config.toml
d_model = 384
d_mlp = 768
lr = 0.00818
schedule = "cos"
final_lr_fraction = 0.0
seq_len = 2048
Each number is 500 + 40 x the weight over its row's rms, rounded and kept within 0 to 999. Layers, rows and columns count from 0. Numbers have three digits each. The size before them is the row's rms in percent of the matrix's.

# gate: layer 6 MLP gate, 768x384, rms 0.0856, rows 170-204, columns 128-255
# up: layer 6 MLP up, 768x384, rms 0.0875, rows 170-204, columns 128-255
# down: layer 6 MLP down (transposed), 768x384, rms 0.0554, rows 170-204, columns 128-255
gate170 093:493481548470566482494476514535471531512514536534524561495587461519511512516450537529444418528545526456486466569456539521522482521531495516467491521473562540485500514495539516491491525486498544597547558460525511570533506581511472488510615499596419579483483583497529482547484435511515438550521444434461514462568509490591448443511540461551548466562506456517560467507547497470509546452527
up170 090:482437476533513447456568469541600507590537506496489471443522509541456449485409499483533513491466489471521463556493506445566512450575538489425463508395552472566439473541498509528519519492534547465548528506473507452556463506513451475491522540525435462560525461461560379516511505531563465600536445495520540440499501525509532499457589488532516473467487430521594520494502479506468438496485
down170 093:513466461449496508541558476592536555461523484526495585464468548484456542538468470535487448520458506450504479570481479512482394497595510512492570579470552560531493465601537455544414466420497531460563483448481534541509457497471524552566552567552493522529441459516514440485483445541549427595499478444481465511468519533591510520521467458446528523438514457552542530430530483475504428461534
gate171 097:477458503475515530549482499484588488462507424500489541535524465502520489572450498466430514505414466415520474472513461586507521518542515509562499546493517448533544529509513527532528526448518493529463533493409513513456468483517602542544493507551555477530429562489453496483445489486470519495472583462496535468427524448447507516593467499429527503492449481514547439486481502484514498458450
up171 102:444499524494499518490542466562532524550517500550507494439520492562554568524481481510456536496471516567543549450521533450573525606525467564392487511488532496461560559509524539483507470491491430468466506438437522543536479526440542478514519518593497529530485430506449509521528537528483494405452476539469477497413539463642521493445514505546517434559533583524489506525430490481535566488483
down171 097:508543510454531557440516486476520420489537553478534461554469493544517523490513506559502544487493499525551584503463479455479455466548492486492534489496551520450513481574448467522464498553515591564489529508554571392447477534525473532509499517480467491418530523511506476464503530423429441533464517547444527481519566504517518520459466532515518523473500499445502571524485510518481550490497
gate172 100:432518453502483458438514441540398538559458498523529577528554540513477486465478469565544480497548563452516519526567543509529563531468479504488454490537510483558591548455581454501498533493506519537504564479478493472546542488464497501534530513518488529536465510469464542521353448474512518552476468515536537497491445405494517533484543481520518549512461470476459487498423557535479514455547
up172 104:532510506544464462477517519469506469439526525501525483490509508432554439518475500511483410518496525485435518434477512534490488465548571519537490481471482440535455483488506431472513520473529514476505481510540521432509520500481479472515519426470493441554510605526486515522470535469447525423531472433504494526493638534508533468538444442498518471435509411500578514496522474511443476451514
down172 107:519388532468597518538488442563526485542504533492454581520492495503552471545463442474476494481443536446520459536502486563539494496503462555478589469434480532492433433370509448541500501467500454514524526584551461534505466494461456507487515539541470522478506526501511505475512623481475451463566451466523431485534484493587447625527586588451398500503518489419514513486428475467459473365445
gate173 100:525558552512522492535496455507470476519512582506552484412480509437489438523482484547500483458419479521508549586477513506495453583521461519480487499482495487454512494531603484488548536486502507503462512476528538528531516476484479503497530516462532511460548559481514476514517513456514465495520554464467501480512488461487471471507528510489481524477512468531468481508541522570520596547417
up173 103:414499484448515497451510498519494471501484513451476452441482498504550493528440442471510585502520474506494517381532466534548491520566567537532516460509528446592456462494460507497497588528447473562441447544453497493471498516524513440604428464551485482473437451451504531472535537497493538467498449438527493497491588546480470598471433479510552502502533472507564572532495560403494497452524
down173 102:509444477535524522480496508538542544497437419540468544500531519480453552455490501470518551548524531512506428491473522373500542455490503554527488472503518485499467427442454468467539480457422425509475442463489511462467541539498423442565442442461523393526449507497555450485478527544525461455458425512483487468479449477501439470535550467448478463499511502484522538581509547490451472472536
gate174 096:463461505439448448562523475450489495400534513528587481478444524503515472511555582460460470494425438492519494502397383566519542536495552489545438450529479547469503466507516547457506526588575541451501429515486524487473396478453541483572530538503480523469606512501434463440558496423503552499492456472517529499530500498464494524393537433444519484541549491406568453534509518474462480547547
up174 093:512617530458466480490456393482501515527479486502553438559530519489468405535416456507475492476481558487444504533478534463481392489510514582459460508463454485465459569494466460520548510507536506463508532440515507497468492457509517595557476553505531541530546511506483567481428558534541499425502484520460480496539466493470522512430497485496470452536473560522539524509475435515548481489458
down174 094:442483477486494530475519515510491425543483498493524515482481520520529490469438434502528511501458436526471559538443481482491508599455536410504512505530479440488535443446546522539524477522413555539568474585466551511544505603506425588486477536521519505556470447486578436482587462413469514474478572502522515564504490419523445501527496453464510486432494527457547563547521486443466461510449
gate175 097:509535519514491523466506530486480489502512480540465496469455518536586485403470513478583478426504486484525528470468510470470482463523492419516459526507494542438524496557462522470451562572531549534520474519488503504534500498445515497552499485516518448495438522501470545508512529484568475421426567514467481499475541506516504494385489462494499478495518541557463484477477486450442558561486
up175 100:469493450518424426566465500539441525505497510445418483557474497534540449552474546486426459549490508486543504455529490545534515540522476524533500512495591526475469474564476423589503453444541484484531476468552443521563499406509531459486530476605508431494531517481479523475475469546496485518504429444486486561481503485486490461479525491545495547451437540528495497489452464497561561525551
down175 102:503562525462490530474475561543492479580531456518421480531492476473534488475484536496490431535484448559541501451505502483420446527509567488503498466499473402482452502564511564530478491555454527482609460433476466541531460483459487471505568534533502458514478521438515474458481494496526434524469480548518513508476427528455487566437535479501459461527442490594526550558517538537417540532479
gate176 100:448497508562416574505465441524406532529529431524558486516468576461515577495555542520551510508468537498503507505468548523511486566539504525528508491546470459535500496508565504485463488436489451527444518515546428510548539503511472468539485404465471429499453550534453466591480468501558502493538508479530493428494413568508462460515466498394551570486460487536516506447489560503477455466447
up176 101:516510509492496519427488495561521497546514573582560447500487481552501468468506529511539568500472433533451551542492528511489448541471519471534549506549515426474446572491457503553558537594530534457482483523512476516475477534464534499494502463419502538448589500480437618476487419426508472448466543414533493514514611441524486493566491516574468530427471489547441458405529396543499473479510
down176 100:545444508508460515504507422438506506534563476568492560445518438520505518474490536455506469517525507535510537485549494504507483494557508524435490528454507510480506551490426529498555533603458436423553490481526480451553502491540561567544480540467565496519467514495486555489565488499551522460498511514512558577480480500416532545484435489537512527495517511557548503483538484486502558480572
gate177 104:488534495548553536567408577478551499467484510526515523523576556503503515512490533501546559527522450441473561451517505449462530459569589511443503570525545552527492443481524444425498457412457517499455518519537453515472537484444466534483484508529510564509571570508465548517484551471518463564501512534444487555542497469488458475511467474444526556470500456489480507538558551560534447505566
up177 105:613389508481549525441536477473480521504570535515487520457481480462504447442507452519505456498521530473528406466526471441487508462538626522470428478439540535541477579474511500528468543478501519488517483462454584510505449488532442491516451460500539480535593515516476482534487546502502540487471508510501446480517498536477556486485470501534518440516533516532479489453508537616509534548525
down177 104:502497521462533475494516468507512517441508441436503470444536497425521421473594540497537432456491479552589440520527481486520493506439565480536540568484455478593473477537431432457377489553486446431546566491474478515549526510512514473558495465509523482530472435509433502433528526527485534486481443527549521479533493482441497422505552457510521501472554434537523433481452511485495469496499
gate178 100:543437517524578452472486433543553463473504410524486480508491479506456513537519510554535438557487495424530528483499484473466540581497519549508488423529533515504505563451528507520486433529493473533534516496566492584542514433516464495565501518430413509506531493574423527504472479517586470541459470535580516550525537465546501497548503483557519573483494582542523534490507493530507481449534
up178 096:485483477504554515504460526530488391544537418519519464523469499492574467479481528453487495444517506538495492488452528458493538550487435571533541507496551516445472533506548443460531406473429399492553510560439470599454526492485526498559455471474471584452525432547460519482541490540534464517466439518517492518517581483462454550511538476470491505432506454538520480494499499501545514515521
down178 098:535495510506465543448577478520476505595442515506506538411480485475492494443567559479539487605538514491533486529520517528471515396555546450499410542538469505504516536540463596534526513575514499573475447471597491461493473531526531459414480400509600462549497541451588526501541491446486558539562529561522451552538481478528519494500410526516463520465478475510440556445469440495502548578425
gate179 100:527475534502548510451490499494426569517509526556497524478540523524466507454553566489460471535490494416433509558555462594539471533467507517498488426540574517525571443510499573530467510541434466566434549418464522537532542489523522414494453518553525464485463558575518444418527506537492486497542473460483534525565558507478523539540580456522477513389526528571488452486541488485493501467505
up179 101:521540477488464498481472518553431520559503539451571438518487475480479496529514461530492510502568511533526553512475542588521519411494511525459516490475534522516490466566485460409550506529466506501567442471516554554516529496462490467459400485532535555463477518503587491471462612530574448501543517475506470446463524521538487503442519426537504456473544514483500404521486569517477417447533
down179 100:527517508498575544559572537423477451466621504494411491457444468531394449561476483513583542523494507479513430531538485505524473501480515398527526486515499503492497535469546475527504528486508427536504510539507524486521529504512533539540422512497500473442480512457463476554550537492478542536529484439505588494495520529510533492516428515522476485485499452537461481463468543522484463522509
gate180 098:472532442555481510488536511496497450418510550504484540452495498542472522553502498484476521513503503540500544491574481487564483434500478489486545508531517562537525498487496438438524443535527522519503455554405508528528500478491519451505545508490453517532574494540450495558610522472493492479576476567465521522451470538520544484477420502547483452501560560438480486424504460540454552552551
up180 096:529436410487529513512525475518515576565453435627574469452467505478472487488475504514455472474501499525467460463568459545568450547541477491559552454536592470511480567487465530448515472497483520563548519533569543575430495577483508541516543510493443474599557547547551551455481491497542511523498511523501533483457521499611483493499448507512517524546551564496483452539526480457524457479522
down180 100:525478443438402468489444530458559500539458460523572511574524496441431541543511496536468477503521441480556504495517552521522444494438566554522515515550541491514507506460521514545439519534542530521476484541579506491457472521432507520522506509481452561486448585515520510459505519474549502529564442505509485503509501455448514523536469401501451543532572527500484469510552474431533490523587
gate181 093:498585389620469480451497513471491564542538511419468544435532485545569512536582588484534492486473473481475505543499495471522527526538550501497479518492511606395436522476505513522448483448542538551470438482543477499520523483468492413537595479462474421504539463528477466525460481556508445464503535491512443568602489534483523581516564468426449441553471513554478505539503460525566592447503
up181 096:496459578522496417464574481463553487511550494529483492572464534564495493457442474539475457571519448526542546467538541490515468464518480559473503491578484416526506548535603489452472476519579505507477540505423500464530514486515482487596504507570500475497465522492491455424511530457508545592463503518436522498517486540549487536426517500493549497435500487515561531507561518440484486551501
down181 100:531479507508531522495512446500513595519569529493534471511435512496483538424380473496537530515469556499534553475519564469533483554505466492482507538490463488605476514442526508529570485548426485480469523458509527509489497535467484528473485465456504510508453524430500495464507468450513525506549491401540460532509468529466485506489481519532423512494500502456473569519591540536456477542532
gate182 103:497591509447553529463490521530521427504496592518607559470590484518429478524499478511536568525477386531511481435523561539450538468547498535512502520505532495468520477406514486455523472456503493447444509470549506537502402486458512468502551450565501390541546460584532531404486461562506474521572491562516487440450504501507453489490478524479456452491499542464509498479496524459497534487529
up182 100:461521413530489501549488507461563517464523454504472421538443500481511507568457514502531540481485528492475574543499435472450565476454518496487548471506565564535451552541588526503536476482537560527514470502496494460471459528522523522512479456525548500452505478452457504549497415505497549509561536502563519461527483542463500481555458534527481556516500503546516499570562559489481470472433
down182 102:486515544490488499480459483548487532533506548519471414501497485502515472501485482464450459487492480536503462545544459549495612509439512472396500519521511490515488505436572569454457503566499520471495459470525453508539377475479563487465471522526517522451493519527475464514543512513441563558474530561533548475429526478580524454494512614497478520515497533431482460494506517529498482517462
gate183 097:515539415474481527526521464459451518505559480500487483529481535460551498551417518448564341466484602515524511545515538508504482502511460489483483562533592503463537517435492520448553526478461480556541492492483526534539499533543492584486543507550586465497513496543460487527534605563499470493487514479428466504512481494501463515469538483532492508513596493439528503528502490488554515459499
up183 103:557530451431535533504525518470488509558440460530519513474504542482511532489448514403488448460469515483511516458521494590459488555489514525491481427457544472461532448495479545419516496478486485475544465478463517499563575456520445590507498511516508486523466468533509420453519546479575558448496491469508502473526512478547456492409577459534465514516523465401564471562458482471601571497512
down183 103:493559465464513444513476513515497502540458519512517530552513494499505472482549505479522456496523472518530561497523511438527538400555494460486456508514443393492494475577509413500507549530567455472454547493498449542586492510526478583543524458537451433432516460525495432538500485560507457480552456476545514499485522492509472489530407561537497566520575473472585540447517564481524444511496
gate184 099:483485503464507561491465495452545569588521564442448495493499421421538564540594514480519537519473523520479541473475526479539491537543546497526518570470528503421478527505470530484591487500522489587468463565516495456465555470510526441508462580427406498517474582495523504487523472466421522528451523497490556532505489502464503477435458548505441526504466477488584462502499518491556531569489
up184 096:434500561473538466549499568516429507447446453528572448541473528475525464452404455519501578507456565490506482525521507505504529532502508533514469447478477560504501508535573592519454455434444549533507519496432442552490506471485521460499496520492444481515527456511512450506502523476554493384504487540544459547507478497515529479521483445574549479465525555523570535429484562458556470474510
down184 098:530548461482424520505480555502509501452497604558420471496475509451474512521519517515468524559467532559524483555519464495508501535495485561557529470503543529496476530525483494486531578513533502486488541506506457485440587540447539433517518529497493507501533505484521397495515531487470538522509515456511484518502467522508471482539520497441529512503452501452441490522428548571495503529517
gate185 106:497484540513501506600565569573480456528530539529559444431501503465494520475533460490478493522554539556400471531412477513505540527519485526473490569552534532477570470448486536543452501540462456481487516493536574570460436557498451462502483514427459535466448510551496406505450471438503505512528493513452477482514544368456476478514508504486390494536500500505478484567506487499553485479512
up185 101:489457502517482508578523518478529487493498469520483527528530557504488464486468497478528504511557479467458481429487519476522502434488477530496471486482438515451478371522497494470527468551478505474526430453522495487465515480436449467542494558517550454474474539508567433498537486524568520519493537496471445547540493477423498579546487542503566485492441462457445493607512490505511523543541
down185 099:498537529499490518507459524421465543493528566451484513509496429449503582528513548501538524499529520472541509569443435436494453531536583463508462438505465457427439433569535493520439489483564494452534538572445456491506572528490528499551470493510479469553467480508526529538493497499429518508546482448546586536533465530598475518484425437547514528525452545491589521390505573542504498549552
gate186 098:486504532484441530507459522522523499570497467440477472507548539559561468567437451439449511458463459432519439489495512510431461478552458507567494504430536478470505532483524573543516479498510506497480461446454425536503467495444482529510539523415493483464501450516480588456566477531423447489532514485517513463558451461429509443413557483547494548510460412404522517455525553495498551532486
up186 103:497541480462476516531497519463501419434536454448518549534460505485501538534498466480474503480467510402501485470511444518471500477377628555499598529564462442433512489471551513477473437475451466519511519486472473520520583436462496464472513487473595507562548502458510450514528428557549525492470511459468561476531492578579477597551513503487488503522572499471410446438471574518469493501485
down186 101:439534431450510481469512500556546559546503513448540555493524458444540479441474500506529470544486451497466468456490540506500515478465505470545517552482494545519517554431435468533484466525518504510548502492453460534540486422441542555523533441530518494490515544504464439480523507514547466471466469543491498570481472514586495485576499518489505479500458499492484558577476509411530468563558
gate187 100:558517567473458550482472544568460468441425518509522483534486438563511460554485471477512537500544450413518477414561493521456485556526577488464544472509474547491502511523512458457500433575520446484472469494532478557507531459469513495442503487432477534483482571481498498525414549499467455519543506422527524517508494452542507507464520430492513515495553531458533503446430539514516488529520
up187 102:424472407556544509492442408508502437566526496554454492574527496546494498513558459499491489498507484573489458487468478428554451469374400476544410577480489501504554545522506459498515508491536537497542505466492463481445548482491478480471489497478532499542467398470481495516473490503562492535414549477521559522518407552516557434466504469550513452505539480539502583504505500516520494532510
down187 097:469457542481560480500477533452521516486422483474509507511543480468580501542527466488517460527556466494514538528519549523578511449512455482496552552525477515528477526532517497467551510545548436466584542488517505467577416507536535516426497456456489455461471511454516518517529549554477470497493552448526531494473476446467483488453572451516551486560497473508532499491483547452467518540521
gate188 104:506384468503474508471504522476472535520514527470501463502534508514424455455466460458553421484498463499432526506473515611506529535527517466499531431440494463432518461501503553472495584510429458432463576444449506455464504475530471519428456547520534466515500471507444463461548455540434509522480468496562585536490503514445481538492496521456497477463501521447493508493494539509428461485533
up188 104:503534499503520515501479448537521504410476492501484492498464516541505469526427472535494421434572572429505507457429526538528527459514531477496457499526544549553475538479471409446538525516519527552526498429517506504449573481461550461507511612501539523445528428443496468472425441519512555521535485463494525583469502526502527504473462425478506474464489576489423507529457479501513448476458
down188 103:556454513535438481501507441495458479545550468502522459472534570572447523558557506502578490480499605532534524530495495500529495470501562544500454501460518473587487484490506555458499519436482468517416504541518519529507490494524482534527464508472524471472506498451505492480562513437512466487551487509409504448464514508501530523486420466543505483491545467425517500421488492532482452500520
gate189 101:435482404477515564470520455543512530548537551461533493557463524539484489482497449543518540431471541424503562539496547522470485555499476488568508491521495524448450497529649501508487496475503522467507524536524525564517502497508565483539512432539471501476441497536427485564490454526484530506563493456500502451470487521438523486514456447560458478501543417535508512511370537508480529477505
up189 096:518488549572529512524523568434523559553539446542466491443496527562467513629497504523487409450465520564518488515458488468540534464524539477461552554568529472490535529498451497502415531436552542526509419466482580392499553545418441430539542500536517537492483482504519580474520477541483448528479511558489480513463454518495488488480510477597495474514508473486474447443546517497539522516566
down189 099:427544483491509497440507454535379479438497488490521464458521484520529504442504514481560489529482509449461473499510511504513481504487506485591520493602509554505478449517510571525485525608511530558452517446474499546487460525476458497453518482455549502511472584549493507452497465495458476501567492522523445552473571548462542425561456496537519442529422515478500518549445444545558458534515
gate190 101:448499517512521487515493489496547457552431455584416537510516523500478520520567476533461561481507537537576526507492490511513535400549532459484533551485497490469487461527426504489467531479512510543499521513455523506523471505465476471451477428478536536502438416526462517513454479532469542518545481493518450597531482444590460541404461470457494472535492547522450480550508564537517453587609
up190 102:475497504495474519489506466437466569489488498554507474501499528502492397504485559410452543554492441481465515468512525554496523495468532417467474483482566522457507474478487415483485537513612506507494512497494491526499555519458521495521534525427433484486591479476483550493459424432443561579578530478495530479501517465551546525521514501438562441574482510494484463448517475512508504404484
down190 102:530471555513450527474483484502426482502477459437570533526493455474513505416477577509478527499575488550471444564563506483438512579410438480457463418536475563535469524495454533522517406514574457542488460524443457409504515555490484468550441521477488479528541531517566455514527451566468515461472474476480529537402536455457514501438487491509497527542446508494474512422538469514481521463511
gate191 101:519468561529514468507508436441506520502543542461452571525469512490520477575430395528547508523558560486536402531598593527528519456443503447476493458583484535483481533532471471489517510528504494486467469472558478492543434533539512479529541486548515458547535539495527525477547533498533460500537559508455487451515485539479569498501615460515475454468485548500547546502520460553512487419552
up191 095:525525408540483465517498547526478511535523489493484555461554466519558449522448431508513592476478540447496444559510505557504497478500484465421470519566498488489514436504564469518488502552510477506466459481550488475612498473488500521464470503548572514512567454552543468465490405546489544496537527505546528491473565582503549566507486508527550471566517450532492540461562491535538506432417
down191 099:455462502502578559473499556479510527484487515496495498510505491484503550559477453496486543551534470474530524498438468495514529474510529445522510509532525539484444491466501437486536467444457502506530479477597470538464529487541541489487431514609489512474506415493494493530530471518517463506523512535496489525559496591540523516569481508450465539475552570583430447507540534533490453483554
gate192 105:526552553469546537497470476474511482502500473572459447500509483463436523533547455468515480450535503480478460467491470564554494487548519533543471447479557481534518536481531462554541482479511507514489457468510516512494537488574476469374464496539557451489471572503478512494499504547533449492555500428525472564514519456533432517555495452495348552447472498503518384487465514610453528479561
up192 099:480501527525506522436515465468506527487548475521540573444467548488469478476517458464563473537478530514425465505513423474547548504548508537538535529520534576539439577460452472521501491438495574616506567445465595461506505486488491496540557557522495564551559479475538472503511485524536506525514464475415540561537537450494429490494440453538520501436544437474487528531512539510519497487489
down192 102:488516523583518510483508516429454477511523470522460555546560492517447520554481493519483509503489539515503559518470502434503494511418488470507485494524489433476463474528515515497440511555549455522434507540403514500500504542512479463430443452522513426466464427588511502479437384521499515530565513523463530494560523476538593564542541587482425488533586452536514540459504422544472500513453
gate193 103:520527482479478469518443506478496511506512470443513574521560542543440408473514515546493427484488496489506498534540452516495543427531450574463471553463510422458496581520483571522555461536523484416500444510542482473491461458469517412506579509553497495567538490559527555530544481456499453431549426501528513574479485487491505431519464495425450500468484490519487493465461538513471536579456
up193 100:501529482505438447481451510489518477468550449454546478491540482422451492483531559514525580520471461545454557445521464446500450495445515525523441471489546456521497552488466475536492539492578452502583495497429580473514532433467386527519511501466455536494441527472532570566501507500497557478536492487517467541501498503477510413506426553486542515518522497472468593504485513531518471455524
down193 103:415505496525469461496453500525430592540524484519475400450512507432604513435494514557476530476481609505511496468556494535550456444479513484550552469499502465590478473522457515573513556496482495473494513485494504476412471524500504524509589457613478524485423513481444561539487476525538437497498489524507473490506524549532484477572504492458481496483449529487493590478475527540526507424454
gate194 102:443454499523476456518489467498548481482485402520502524527480475522468486539524474457532512513456471459504434573490482498416572534509462456525519454527507495417454480514498499483433458474520521491460517515518485484627497521526399484541523532476398552527531469478408430538515546483476527560480502485615544543483485528492575526485495485489431504495460485468491479554509508416556540496465
up194 101:443541507494518525505578513443527521535496568515460494548464520449484453503567498579501566474520449561533510489550433457513535431446509470521497541536509506584438498567513514552500464462442528467466467455518517482492449520596477535497571427507498433534488477525522483512488569478494522463540546423492428528441459478436502472468540520417540484429468496494483537491499522462516438508511
down194 103:532489508487458479530513472517559469550462492504567477468520567470521465531485492526463557550493492488541469543564508549536510474506475492482527506508541474596503577424527508375423478498473493600528572493555521532443477519544561512488544513483482439456438502533561413483470495458356497484423508520576415555573449498449563501481502539512523533506509464580526542493542487533511562489491
gate195 091:492539489561478450536457457442490451477485473530527509523462498495501535529507550571478541525500506485564500524533475522634478582512451415454454464503546487498512553572575466507524447495457485496588566536495524465538525536545534463500542496481529468531528459461470552476516355489471480488493539429489484452523539511495445576519581508531492506522534510471543550487481549485497532474525
up195 089:460468455449534504519474471499488434554511523568516521589458529458507493427508529530526441490481487494555469476447590529453527402511483566487478428429514514512482508479518503554509462483455507471529522489553421502438434482476491466483538566516459509441579447512504473465514509514484488534429542544427480477480474484387529578533521557531457496493532499514448505501463473476572534464508
down195 086:515533516546502543534457543563523434482430461514510512517490545484541562467506499523403521517532564531494570520460490450467546562506505510456526489522542476520539533291500500491481516479469470512557519487498480556583456512492497447494474422546451461501480559530475537493474495498556499474555467571509478626473440550587463498499554428482451495438486570551551534559448584534460549519474
gate196 099:508535491451542535470509528495459427540503475539522457554418460516468572496448577537529552560495488521502448527457509535510497513579509507440503544503486459494440484502484575533437491461574473501468547476501521525439508498499417513435559468428545458510490542503533545519450534481483605531516395501492545559491520508495539488500485572555579476508516516480469481474484516497486527502428
up196 099:485514487443462434512522491510517509491451513491453546493514436480448602529524536489462473440401504451550588493528468508467479519487448539498492502454492471473476489481510449408476477543476450546477515484543532453410497477443480469478505459461579411472478502525504488541504553495502473500510487490482555629512519499518519400472486473540440474438521551445452479467512444472474464459514
down196 096:494545507480485533537481599447439457551441522479566542520520536498549432585490393520443550449490486496523436495495543502456527545503532525526507536456497509477540510533517525525498502482446503439434507443481494494452549533498512502500467495513441494548485505507474438538532397474505469473495543443548480499544458540371487542530559504507531480521541532564466588487403521498457478477458
gate197 096:522545464594505551513554469536566425480505524525519553502511487524420512512519538541527477525498540513404428351561568498510494479586477542476450472521478457542453506570452487513553489485565493558520509491459458527495527507544595480517470458543496469448515428541498483471445464433482509538521447505518441596486491510468515495487485492486537517549554473483506570523494530480500494535523
up197 098:567452576513469456461512485422483524528503518487501493514594554550581512568567427505460437490540488545548545544462421477455491533493566512513550524536497558522521521480505501454498411563513460477477489526490533504548537500453489438520480480510468572578499511452456524480514533559467504514478485419458453418450509418555396544507525496460532488491511540564482475506513463552535497536540
down197 098:546559528543434513514540482437546482504507498576517521531514497544461510543478494449534464472509505516488545415612535517488573523512482460497501498527426504529443485556524445472476516531512529467607478569453526502552498571539528549502422477549458478468439472483529492532456488514439449515476490558478545502536506434552453536519493533498499534575491479514470487574521511486518429496458
gate198 104:579536553515493449399473552552524452542497531475483522447500498540512484526439514453527470515486491489612532560542556487456477522621456571475523456508570508522506581476505512487483473478406485512539497492519527479505470536519526459525506519511505488546492482519377486483538525473527458439583574507498413488554474480505431514550466520487560464566518467451539533464471541492516490525401
up198 104:533560516500521534452459522507508482507538505527472475521462452502504451558439481557467539469545540494468509489505485493569499537533456533552455501468490471536414462525484459484577483496523462451554536526475543496427515464527423476571436552477516502479585570466545538557514520534514490495525473522460481448508579528508453454520552440509561466473522469569494513484453543544434507507467
down198 106:441404512567550495519499535441514556424468456568505469473487441503441460526553541502507491492533466445536500520486437514533516494523487562562468434522514466436580457522588518471460485446476403516495528532490521549488571550501556524393489537435475514506548518537465506542595559520458566488469444563483459506502419502541406473441489498513457503504466512442490495555469520556505535515452
gate199 104:511488505530492548536463530521546426535533475516488504552477553572530524508517442464500600545459464513505426489554518511471522492509572455461560534491496561410530504520452440519489593488465485502500494510468483508553479504503460476453528471518484454493507479433439518526464457494487457508567465546517600498552508478464496471490464477582574497505489481543418465513609520409498537508453
up199 107:519502514506553532429515517516488503472524565521461513491582509504522484460488540459496490516454522467519519477528453444551464426414473486511478476459510542403517473485506501529471544512574439460561517482405459448462515536461570455465506503574527499527494475558556490581565542492495519526446528467504545535486474527511460495468455433508511487527509435552457476504525477523518558564528
down199 107:491458524515426502507509543571492494590580514470523499480521462481519508530492444575563538431513540521622496471501531464536557496580510477477495533526546539560521490532484479476476598457504416520436461503502501470549463474437543437535540518478433477505544490522531494461523493465431485426472502520513602559496431454564498452465492498497459556535566437565481492508446521550526447492544
gate200 101:510562490544438519516415467492561513411480515467443495500533482470508498516508396440492514502520499591528502515488484411435425420526518471502463527482489550540463446527521526578530529452620408497502540503500513510426492553486474461549478518524454514510522520531497585533532540472531452455505576522480463464580488449524482442514498466503499511462536573486556526450500509516510567500497
up200 096:550555506526489559463518474493527573537401537551515512537441507493451523487529464526583466443442476499500529475515509471471593494469490446517467557524479488506537467536529514442535451456447548576516537503488493512574472555561487499483446539511484520525536433539497537475504584437522481501458440526492476504501504482504478496615585471525539505467499529475507473493475460505499460589515
down200 100:458517500495486414534519466513551467511546496493418504497457550482525472465571522470505455452479508490568466508443540531507516417557533439542480561514515502495473464667476505494507547516530529494526513475444526405474479482513518542574521512523454478508558439466458440535550461542546487468451524434558497457564469562542445562467392554529493489590485463520543547495480502426432481481474
gate201 105:412488501491404484448482444464529444579525524494483494491562567465512411504495488532571490458467520478540530490485466532476536468459462509490461520487493416531548541532459560479494519569451459477500522455483560515459523535547496474518500478562459539534495514515495418412434534487485535489483522522475486488454444498495494500484496537529463475444448531509509430497521510496488476443462
up201 105:545438532533503436542516521455505539402466522499553458434455464470542526493528437537438482557427476567469548511469511494406507524514496494493439624463514435534457513499492493504498436439588508511538495500491488494558528421513555468514517473508423507561515515479461523497594551477442545441566522514441458459453548515499491530511474455493517488507516525497441487510517453484520467457446
down201 105:409552474481486423515516526484610475527484421535510476580517517523537551502514445528527491513482569454464501503525466492509469513514537506485498463462439493488504496443501482500420472509487515534493556518478531518495479499512508490504481614468459501535468491523497506497531501476420480466458503451498492479481483476521507505450528486457494466550442551554534434504488531483497480496444
gate202 097:466514486509457519525515506607483507470523535510515515558521487536473490467477496566472527479519424447509448524459430497495551539545485478499567454466566494496458510521552495472474513538585535486512433535414465494454433538487524468496578481516548499517542542499492502548471496520548533459546493536546538491505458533507542546493469465575490503519476557539503533519439496484496511533523
up202 097:545533564484516488427488481501525541474540508552408563566504466442444486521439477512481544496544457454621495528531494445525605549543477488540488543501504442535466484517527517459467530503515478509545519528534492495511460527554505488530512510428477477506457471506495531511484478483496470554473598605530592478484453492492524460475479480549526491551510398497488528531592388553557449496424
down202 099:581563570506529520472479499479506496533496571569396482501509502501458549548486451460538547465474492511491516459488514475603466444488512512438484503489467509537496516450461542499498488484557417517515487381542482540457428469518554534542481554505421477517490521541400487501452429438486467531512536535545477577516532450571512454429431536536479452504515425390508514546508538578561546544454
gate203 096:473491561491464495473526448465530491542528536435439484521493515467527502516584495488526517444472473502497514526479506522498465483527481439620491512537509507548418479571500537531534504526513499503483512464568537460505490475475551460510524446548546480448506488531463531514504490452487501470481550498493473489537591520525446476489481526509453495556497490479539503524576459438411505533601
up203 091:473460524533531522514463512537482526516504512448522552496474495491588511525502544448497511453495526492552464475461492436534464504437551408558551533536455470525568516497550511492486543555540545499469499524553503489518518561492532497532444433519517551542528500538493550471545503444473474457525478539524471525503550529548510498460517505468527487560547495474534582567546488426464545526456
down203 091:485542496609510460523491501502445544406507490510463436485478490494495471505552540546496575530554416477452485533535533497503497507479492522462467520504468459477593506605475494506504485458478463469540435559427530535505556510540451467469522546519492501516471558494510499453446434550439506505438463513566441452487561442503518553487509554491506440460484523482507507448399531509624533525464
gate204 101:529557475448485563443481519461493405528544407566444493512501499569510512482487484570438468461535564532522466498453502488559503548465468477590491483485468479501521512498527505536497509490531536512451497445476519536489519491545498541565496496469477517550575536418548507475538592571572550534520478450512523500496576441454475486543530509494492471472458482526499480459495524479500512522441
up204 093:560549491519497498502462504520463516538481482562470550460498458472517513446466543514531485461559466556420364547412473400506540443524561567458506533521464551461621502475547487544443516517498489545515481469495478539503511506420458514481526497559498534508478546521495481451534564458473517558454621535409475520592493451459504564484506403454513566452542496477493513435529497556484490415485
down204 097:502469524505473457476499483473510487525403504513463483512502520502598489582526456536569507460539437454516492454426577531474530490464522560568459438491562486460496517429475502512515536505597473505559528525591523460540544504540434527525542560587422533462527455490497483507544456483482557418411538490498478502494448509475489517504499591493506481560481485470460514496520566517561470538510